{"n_layer": 13, "d_model": 224, "n_head": 3, "n_kv_head": 1, "head_dim": 64, "d_mlp": 896, "vocab_size": 819, "activation": "relu", "norm": "layernorm", "norm_place": "pre", "norm_eps": 1e-06, "positions": "learned", "qk_norm": false, "attn_scale": 0.125, "bias": "all", "tie_embeddings": true, "parallel_block": false, "extras": ["capped logits"], "init": "uniform", "init_std_qkv": 0.0283, "init_std_o": 0.006, "init_std_up": 0.0283, "init_std_down": 0.00278, "init_out_by_depth": true, "optimizer": "adamw", "lr": 0.00223, "beta1": 0.9, "beta2": 0.95, "weight_decay": 0.15, "lr_head": 0.0102, "grad_clip": 2.0, "warmup_steps": 558, "schedule": "cos", "final_lr_fraction": 0.1, "batch_tokens": 32768, "seq_len": 512, "doc_mask": true, "train_tokens": 168000000, "steps": 5127, "dataset": "wikipedia_en"}
Each number is 128 + 32 x the weight over the matrix's rms, rounded and kept within 0 to 255. Layers, rows and columns count from 0.

# layer 9 MLP down (transposed), 896x224, rms 0.0844, rows 92-97, columns 0-111
[[128 166  91 137 136 125 103 107 153 112 112 153 132  83 123 114 138 161 150  99 133 113  88   0 176 132 128 156 131 147  85 159  87 126 138 153 171  85 129 137  94  60 185 127 112 153 136 144 126 122 100 116 164 101  96 121 114 120  92 107 156 119 123 103 118 161 118 125 174 131 154 150 103 170 161 116 110 152 139 134 129  71 154 135 158  94 126 130 180 156  99  92 111 151 113 140 131 126 110 136 103 133 135 132 143 129 120 167 131 140 154  76]
 [157 177 119  87 165 123 121 140 127 145 119 178 156 174  51 146 194 119 112 144 107 116 111  70 130 115 162 111 150 141  56 120 135 122  61 158 107 155 149 113  85 101 108 180 111 117 150 104 109 108 147 144 122 146 186 156 128 132 140 117 142  92 146 111 120 136 101 117 150 146 120 165  65 119 197 128 177 135 173 138 104  68 139 126 179 118 111  79 160 121 124  78 127 148 138 136 129  98 167 179 104 124 124 136 146  98 133 141  83 140 121 105]
 [ 66  71 171 154 156 155  87 129 137 136 145 116 126 107 119 167 146 143 166  76 191  98 134 229 170 129  71  86 177  66 216 167 124 134 129  97 146  93 145 106 122  92 137  81  97 135 151 107 227  10 111 106 104 190  88  70 112 128 151 147  67 114  76 116 181 142 160 139 116 116 169 160 132 105 124 155 162 125 100 126 133 167  98  76 116 128 100 139 135 155  75 161 108 155  88  75 135  93 126 170 152 163 104 171  74 100 120 123 131 169 121 110]
 [ 95 141 136 103 116 122 103 179 158 185  83  52 141 131 154 126  56 111 141 174  24 205 144  88 134 156 148 129 163 126 166 158 148 182 119 125  54 106 126 142 149 127 116 174 147  90 167  98 110  86 169  84  86 124 134 125 131  79 137 122 120 106 114 131 106 177  81 117 183  86 129 133 139 120 127 148 114 162 130 159 129 136 164  98 109  86  76 142 150 118 123 143 163 149  77 123 142 135 142 107 141 101 146 128 106 160 119 115 126 147 118 176]
 [ 93 148 137  82 151 142 183 125  98 123 177 141 143  67 131 160 162 145 148 101 170  70 111 132  81 126  57 139 118 143  81 164 143  92  89  47 116 113 154 142 200 166 116 161 132 132 150 112 177 113  99 172 135 135 147 166 153  83 124 113 154 168 107 139  95 172 135 172 126 149  78 175  83 189 116 111 114 112 191 158 172 137  85  97 140 142  82 146 113 103  83 116 103 118 136 101 119 139 119 128 138 114 126 194  98 142 101 136 147 175 133 133]
 [163 124 101 116 152  88 122  61 156 127 139  66  84 134 161 111 113 120 136 101 153 122 140 133 126 110 111 110 125 106 122 117 203 128 106 131 131 132 104  94 104 133 145 140  93 148 134 127 212 200  69  99  80  81 141 106 143 116 182 150  89 147  93 127 156 111 130 124 113 106 122 163 148 148 114 125 164 160 196 121 119 154 110 123 146 138  88 155  89  79  90 126 166 139 126 126 101 192 136  94 169 114 212 170 134 138 140 147 156 206 126 150]]
# layer 9 MLP up, 896x224, rms 0.0887, rows 93-98, columns 0-111
[[ 96  93 123 111  99  66  82  75 122 126 152 167 145 181 113 121 166 114  89 144 128 112  77 130  77 183 144 201 121 123 155 109 117 208 124 139 151 130 118 104 112 151 122  70 137 126  77 155 116 158 156 104 117 152 121 116 158 149 153 227  81 119 114 135  82 143 191 148  95  94  99 206 127 115 115  97 179 182 152  84 163 113 133  82  93 140 112 177 162 110 118 136 131 105 131 132 222  66 118 128  51 127 107 157  83 130 128  80  98  60 125 150]
 [164 105 160 150 107 130 128 124 129 189 106 165 135 180  34 101 140 122 133 157 133 154 153 125  94 146 112 141  55 219 125 134 159 115 114  99 168 145 127  90 103  72 140 134 138  93 145 160  72 147 122  13 154  95 142 119 139 119 174 121  75  65  92  98 148 128 200 170 104 167 145 189 189 144 188 123 161 137 137 119  90 122 162 126  75 138 131 184  97 137 132 143 115  55 165  89 136 171 127 119 118 138 126 153 122 122 102  93 159  79 117 183]
 [168  93 132 120  82 191 138 125 108 133 151 150 149 113 139 101 133 152 147 124  76 103 142 158 120 193 104 120  96 122 172 115 140 213  84 109 125 113 114 155 135 157 156 116  97  56 161 147 131 131 126 122  99 144 107 122 189  99 149 160 129 120 183  65 129 149 139 144  89 108 174 144 139 158  63 107 125 162 125 151 199 104 153 142  98 169 129 121 169 115 166 105 111  93  85 111 131 104 162  91  73 132 187 154 101 143  88  74 129 142 138 165]
 [107 131 126 126 121 133 141 129 129 150 153  87 100 123 156 115 135 133 142  92 143 219  72 160 167 167 118 125  96 140 180 148 121 147 143 120  94 147 173  42 106 128 132  76 133  77 101 167 148 128 203  22 157 124  90 158  81 103 172 101 196 157 142  59 105 164 155 152  31 141 135 225 125 127 125 103 149 113 105 108 184  92 130 151  88 121  72 161 121 177  95 121 131 169 175 140 129 123 106 171 122 129  73 129 143 109 125 155 118  79 147 121]
 [102 100 137 139 192 139 104 102 136 143  92 134 100 145 162 178  96 138 108 178 157 117 135 143 145 127 149 181 151  96 175 150 102 123  97 151  93 100 101 108 104 157 133  92 154  89 133 139  54 157 170 124 162 166 123 131 136 104 134 138 162 187 107 105 106 145 107 141 167 138 136 134 170 111 146 123 124 118 144 135  96 125 103 116 101 194 118 160 137 109 112 118 202  86 115 188 136  86  92  93 123 126  88 114 118 148 124 116 132  97 168 128]
 [109 151 129 123  99 144 190 100 113 180 127 145 107 141  61 115  94 103 133 152 133 112  44 128 139  84 145 103 132 157 171 113 113 120 164 147 104 104 118  63  93  92  94  86 137 131 101 155 146 122 146  78 146 146  92 130  93  94 156 182 129 134 141 102 101 109 145 183 115 120 104 171 169  72  86 117 179 164 175 111 110 154 141  94 161  82 141 130 190 131 128 134 130 129 126  94 105 196 110 138  72 168  72 123 127 135  81 126 124 144 140 142]]